Part of a small language model's weights.
Size: width 128, 4 heads of 32 (2 for keys and values), vocabulary 4096, 2.45M parameters.
Architecture: RMSNorm before each block, no biases in attention or MLP.
Each number is 128 + 32 x the weight over its row's rms, rounded and kept within 0 to 255. Layers, rows and columns count from 0. The size above them is the row's rms in percent of the matrix's.

# layer 10 MLP gate, 256x128, rms 0.386, rows 125-141, columns 0-63
size [105  89 104 100  93  98 109  99  98  95  97  95  97 103 111  97  96]
[[163 113 106  83 102  91 145 188  64 107  66 126 154 130 188 103 130 144 115 177  93 151  96  94 136 156 142  12  95 151 119  92 166 160 106 124 105 109 133 135 178 123 124  97 118  74  98 117 188 108 166 139 152  66 164 111 153 170  97 126 123  99 135 129]
 [146  95 127 193 134 105 141 158 123 119  93  69  83 144 126  97 135 167 132 153 146 126 169 121 102  73 154 138 131 123 204 134 150 168 142 152 105 122 137  81 131 193 159  63 105 106 119 131  64  91 159 139 127  97 116 108 104 102 135 153 159  97 174 102]
 [105 130 117  82 116 126 151 143  75 172  99 104 144  26 156 126 143 116 190 141 187 119 153 139 149 114 133  69  98 151  80 145 145 136 122 119 143 193 152 128 132  95 116 124 146 106 141 133 127 120 154 109 139  92 139 137 179 151  81 132 107 134  87 121]
 [138 100 164 117 126 117 126 172 181 147  88 117 112 137 145 203 107 149  81  96 143  93 206 114 123 146 107 124 109 134  94 130 140 177  89 154 167 230 146 111 129 191 212 111 118 196 147 149 141 121 153 131 151  50 126 105 151 130 188  97 131 146 101 156]
 [125 158  83 132 145  96 163 127 178 117 119 194 130 111 155  64 105  90  81 168 124 105  98 122 162 162 131 128 129 145 152  90  92 114 147 129 182 155 150  37 138 156 139 126 164 121 120 102 151 101 127 109  99 139 141 107  53 118 154  96  89 151 168 164]
 [153 133 147 124 161 122 176 128 181  84 139 124 166 146 128 148 145 112 124  98 163 144 109 139 113 143  95 150 112 100  68 152 151 131 102  73 121 137 167 181 162 130 142  55 142 148  76 211 135 127 143  70 107 117 118 125 143 148 127  94  86 139 128 148]
 [135 139  81 116 141  95 129  97 148 103 100 116 187 101 153 169  88 183 122  97 128 120 108 131 125 120 135 129 119  89 101 131 110  79 106  67 137 118 128  90 176 157 191  95 154 109 125 107 127  86  78  75  90 150 144  89 128 123 128 131 142 196 209 128]
 [156 143 108  77 108 134  82 168 107 133 125 142  76 122 140 125 110 109 141 113 101 144 132  92  95  91  86 122 110  96 128 137  86 182  97 128 180 144 104 171 152 158 140 108 149  85 135 212  97  65 170 175 106 149 160 179 103 123  86 108 113 130 148 173]
 [131 114 189 111 146 127 158 136  94 119 173 112 124 151  97 140 144 147 122 115 137 145 163 107 177 118  96 151 130 101 125 177  96 103 111  64 144 149 157 145 145 118 116 192 133  97 208 120 114 160 190  74 122 145 143 133 132 113 176 181 123 125 105  88]
 [146 146 146 158 153 158 186 175 195  84 143 151  94 104 152 121 149 107 120 124  58 103 151  84 178 176 114  87 159 122 110 147 122  53 135  68 127 102 146 170 132 159  86 120  66 104  77  96 157 119 120 119  86 158 145 117 104 155 136 144 110 145 105  84]
 [105  44 123 143 114 104 112 135 137 103 120 170 187  80 115  97 102  98  74 144 177 111 186 100 154 116 170 137  70  94 138 163 149 148 150 131 174 129  96 140 163 132 178 135 104 181 130  94 163 170 123  52 109 186 165 109 182 105 164  78 158 181 154 167]
 [185 133  90 154  96 168 108 131 136  91 128 124 114 129 170 162 120 134 101 127  84 147 133 149 128 125 153  52 103 122 164 153 219  91 126 112 158 126 171  66 136  76 130 114 133 118 136 153 134 216 162 107 134 140 142 169 104 153 186 157 115 122 150 123]
 [138 123  98 133  82  73  96 123 112  77 115 109 128  92  98 243  96  89 115 167 119 111 128 138  97 172 148 162 181  80 120 137 173 121  56 133 124 117 166 162 137  93 157 107  72 136 157 104 131 154 137  97  93  91 127 123  86 105 121  99 125 124 129 144]
 [ 90 175 124 126 101 130 126 134  67 116 147 155 149 152  81 136 114 146 108 133  86 122 171 164 110 161  96  65  75 110  90  66 115  65 136 142 118 123 124  93 120 147 145 128 175 117 145 114 167 106 161  89 156 139 108 141 132 124 150 119 139 151 145  83]
 [ 85 172  77 145 115  87 129 162  92 146  94  83  75 157 161 154 148 177 113 108 114 101 162 140 143 126 135 131 131 141  93 116 193 159 178 170 133 121 169 111 123 165 151 120 191 153  90 135 105 159  95 166  97 154 127 109 135 144 125  73 134 131 135  84]
 [ 42  74 178  67 101 152 135 116 150 148 168 114 167  84 187  78  81  69  86 142 116 127 195 139 174 132 182  84  85 146 116 114  68 143 149  95 146  95  61 185 131 121  69 174 141 151 123 154 108 154 155 140 125  93 127 190 163 111 133 106 116 144  90 131]
 [ 96 112 116 128 121 112 176 132  81 127 150 191 134 128 105 162 101 130  72 107 139 146 106 152 126  99 152 160  88 147 137 185 150  91 126 135 187 109 101  81 123 203 196 115 141 112 119 138 134 123 129 210 169  98 195 133  59 144 181 115 123  81  71 149]]
# layer 10 MLP up, 256x128, rms 0.417, rows 125-140, columns 0-63
size [100  93 111 104  92 102 104  99  94  92  91  99 102  92 104 101]
[[101 129 140 165 115 122 163 150  82 115  95 130 110 115  98 110  98 189 148 124 113 180 132 121 134 105 144 117 105 184  52 101 148  99  68 106 136 150 126 144 148 139  95 184 131 175 141 137 154 114 138 103 122 118 102 112 183 138 134 142 214 149 131 153]
 [175 161 154 125 141 177 100  87 101 120 191  43 135 127  89 158 154  46  80 145 115 129 130  84 132 149 123 111 108 192 125 108 140 121 125 125 141  90 209 133 137 145 139 133 123 160 167 185 105 151  88 135  87  84 101 128  99 115 130  98 114 153 181 181]
 [118 102  79  67 105  96 118 119 176 121  96 115 195 112 107  95 118 116 123 204 127 129  71 180 122 158  94 127  56 144 170 126 155 143 172 130 108 120 160 192 165 121  99 158 173 117  37 169 129 138 132 160 107 116 134 158 113 154 118 132 102 119 121 126]
 [104  91  99 136 137 124 165 131 117  95 164 183 168 150 129 115 137 128 202 187 150 135 146  59 100 134 108 152  87  81 131 147 175  73  58 111 107  92 159 133 112 133 156 113 142  46 101  98 125 176 108 120  88 160 170  92 112 193 111 108 145  76 118 123]
 [121 104 169  66 182 116 120 123 122  89 133 150  78 130 128  90  98 147 112 103 123 183  59 126 107 140  95 138  80 126  70 147 137 178 142 142 144  92 109 124 201 140 108  77 140  58 118  88  95 183 136  95 117 131 144 135  84 170 134 102 155 108 112 108]
 [162 165  99 150 113 174 140 127 142 103 152 141 109 122 188 158  71 163 113 134 125 118 120 138 132 134 118 115 197 178 110 142 112 135 192 201 166 109 190 141  97  95 123 137 160  87 114  99 122 139 107 112 161 123 143 151  87 111 132 150  69 104  96 134]
 [186 131 143 130 139 165 182 139 113 153 105  96 167 175 109  76 166 150 195 140 126 122 127 160  50 118  78  48 144  88 101 158 203 104  85 112 118  75  91 144 123  96 152 120 129  89 153 140 139 140  70 106  97 114  72 121 176 138 101 170 145 161 110 166]
 [147 102  81 110 115 159 124 126 127  90  93  93 131 152 114  99 196 116 160 110  85 107 104 105 146 163 142 141 127 114 145  86 170 116 109 135 153 118 127 137 166 150 153 137 103 167 105 130 118 166 145 144 132 122 141 140 188  67 160 110 166 148 190 110]
 [131 168 165 114 101 105 163 184 108  98 170 101 122  87 137 211 116 146 139 124 135 134  58 142 121 208 144 193 137 135 150 176 168 187  90 177 117 215 182 115 136 120  92  80 138 109 145 126 120  96 160 122 131 123 180 132 168 144 122 117  85 134 127 148]
 [164 207 115  95 139  69 107 147 160 151  96 196 154  97  92 135 170 158 137  80 161 106 131 112  80 103 169 189 140 124 117  96 167 172 129 106 167 150 146 141 124 166  99 168 110  99 178 163 127 172 113 101 192 140  85 105 124  96 173  86 144 107 133 158]
 [105 113  91  95 143  69 111 114 127 128 162 143 205  67 120 112 112 163 107 152 174 133 102 127 118 175 174 164 146  98  76 174 134 106 158  75 115 139 111  91 162 124 122 154 131 166 132  61  97 110 132  87 172 180 101 168 145 137  71 146 138 168 181 105]
 [ 89 171 165 133 135  90 162  79 106 181  74 123 126 132 116 151 109 134 122 102 151 107 143 142 155 103 119 123 141 151 125 186  76 123 138 109 133 103  86 148 134 183 200 119  82 164 109 103  92 174 114 142 167 142  97 105 159  95 118  90 126 160  55 219]
 [157  81 128 182  76 144 152 112  83 162 146 105 153  74 130 115 116 112 108  79 122 135  86 113 165 141 153 163  78 149 220 108 152 127 128 158 148 140 121 140 164 138 118 120 125  86 134 114 108 139 153 126 123 150 137 126  78  93 136 158 126 112  92 138]
 [ 34 124 142 161 139 126 152 127 121 106 121 158 131 127 135 131 105 137 167 108  94 201 118 178 109 103 155 129 100 171 125 108  92 158 110 163 133  96 115  93 150 116 103 134 135 171 137 203  85  52 148 146 158 147 180 123  72 172 152 129  71 140 104 107]
 [200 108 138 100 115 135 138 142 123 143 117 117 129 129 151 138 150 161 178 153 157  83  71 141 167 141 166 111 195  90 119 122 103 133  51 141  90 172 101 163  90 154  62 154 173 164 166 131 130 158 108 163 152  89  84 101 156  92 126  98 160 143 129 118]
 [ 85 103 147 121 117 104 165 163  83 155  84 183  92  69 131 204 162 129  72 161 148 142 176 122 107 112 105 130  82 177 140 123  98 127 147 156 137 124 113 125 110 134 163  31 116 146 137 123 176 154 159  86 159  83 129 160 133 127 113 126 165  89 105 114]]
# layer 10 MLP down (transposed), 256x128, rms 0.407, rows 125-140, columns 0-63
size [104  93 111 105  97 103  93  99  98  94 101 102 102 102 102 106]
[[135 132 105 145 100 148 170 182 120  61 162 118 148 112 178  60 122 130 152 130 127 147  82 206 149 146  95  90 123 133 132 104 144 134 122 134 130 185  76 125 146 110  78 123  78  91 192 138 183 102 129 132 115 150 126  72 243  91 102 124 116  77 127 192]
 [141 102 138 103 177 134 105 184 145  98 163 127 163 156 119  78 127 121 124 156 150 160  73 115 131 138 161 163 183 143 155 164 127 136 134 103 147 174  71 181 112 153 112 195  89 124 137  96 180 168  98 114 106 131 152 174 172 104 159  64  85 129 157 131]
 [115 126 118 146  78  95 166 154  96 134 119  99 103 152 131 130 118 118  97 131  78 127 121  98 115 113 128 129   0  82 147 191 126 120 170 115 124 188 119 186 102 122  91 142 104 104 107 110 129 136 128 117  61 116 114 120 119 198 111 144 132 195 106 149]
 [138 125 137 129 110 119 142 157 127 109 126 132 129 131 158 103 124 191 175 114  71 108 153 133  88 136 147 101  63 157 142 159 141 131 130 146  69 121 128  81 165 136 124 125 104  84 119 104 121 111  80 154  79 149 152 130 100 164 112 176 170 168 180 138]
 [ 97 156  90 134  91 109  99  66 111 102 126 136 148 127 133 113 166 149 108 139 112  71 119 121  64 126 160 149 146  60 105 142 175 141 115 166 103 142 137 141 152 117 132 114  81 128 179 115 103 156 144 155  92 151 113 120 129 127 150 161  83  98 163 176]
 [165 166  58 109 139 168 164 112  83 114 151 113 142 146  45 135 177 133 127 148 113 166 149 104 110 120 128 101 128  71 150 106 132  92 112 140 159 157 155 122 203 125 108 118 118 170 176  70  52 187 167 121  87 149  93 179 132 128 171 115 128  99 148 103]
 [205 164 120  83 144 138 113 123 128  60  67 103  99 123 154  72 124 143 145 139 116 165 127  88 125 134 133 111 162 132 143 110 135 247 152 103 120 100 125 109 146 115 122  77 161 152  77 112  86 178  10 167 120 154 135 120 126  95 124 141  68 123 126 110]
 [135 164 150 116 153 108  78  98  83 175 117 130 164 170 109 142 152 118 120 177  70 163 121 146  75  76 106 168 166 152  91 131 115 177 108  99 118 128 128 190 102  59 138 142 134 117 137 145 118 133  96 136  96  91 116 130 141 108 190  96 175 125 185 107]
 [ 47 126 183 126 146 166 130 128  65 125 127 145 157 182 142 122 133 102 150  92 126 122 151 147 145 139 167 119 127 147 123  66 137 112 176  38 169  90 105 122 110 108 142 133 163 185 112 145 112  78 174 131 122 180 160 140 144 130 177 154  80 129 128 139]
 [105 104  89 126 145 146 117 152 170 118 120 114  96 159 168 142  93 162  99 168 135  91  99  82 161  99 179  82 114 155 167 139 144  95 114 149 220  89 137 138  77 149 134 133 133 131 135 126 146  84  94 183 130 153  80  99  99 106 110  89  74 137 187 156]
 [142  80 111 146 148 137  91 147  90  85 151 162 101 118 155  75  96 197 158  59 105 179 116  95 116 167 134 115 102  99 117 158 147 121 132 151 177 146  67 178 161 131 117 200 167 109 143 196 142 100 129 131 122 156 155  94 156 190 172  89 134 125 160  99]
 [146 120 125 131 121 122 110 104 163 141 147 137 146 156 170 167 110 160 131 168  66 116  81 137 165 110 135 161 152 144 180 145 173  98 174  86 161  92  76 146  96 113 149 133 127  88  79 143 142  72 118 125 134  76 152 177 126 130 133 131 106 212  68 163]
 [ 87 163 118 137  94 132 166  78 101 136  95 187  89 187 156 132 151 146 167 137 144 146 191 169 110 147 123 189 164  94  66 128  70 111  78 134  49 162 154 178 111 178 119 156  75 124  94 128 160 182 167  84 140  92 166  97 156 109  94 161 132 162 155 143]
 [161 105 163 114  85 117  87 152 107 187 143 137 116 185  80  89 119 128 173 143 138 200  89 114 152  81 101 116 119 158 132 118 113 120 119 132  61 132 162  77 132 105 118 115 102  72  99 177 124 113 141 131 160 128 143  80 126 125 117 145 136 131 157  88]
 [ 78 133 122 139 105 101 106  73 120 226 155 161  84 114 141 134 112 137 174 159  96 185 169 131 148 138 192  54  85 168 138 152 173 118 135 134  94  98  91  68 103 153  87 150 131 121 123 125  90 156 107 119 141 118 104 123  94 122 137 121 150 135 129 152]
 [163 138 111 147 112 105 168 143 130  94 104 129 137 156  84 137 150 149 176 123 178  88 169 161 122  55 134 147 102 131 130 177 125  95  86 135 152 133 128 101 115 123 135 166 154 104 113 125 153 152 163  91 139 170  93 151 145 145 104 144  83 193 118 166]]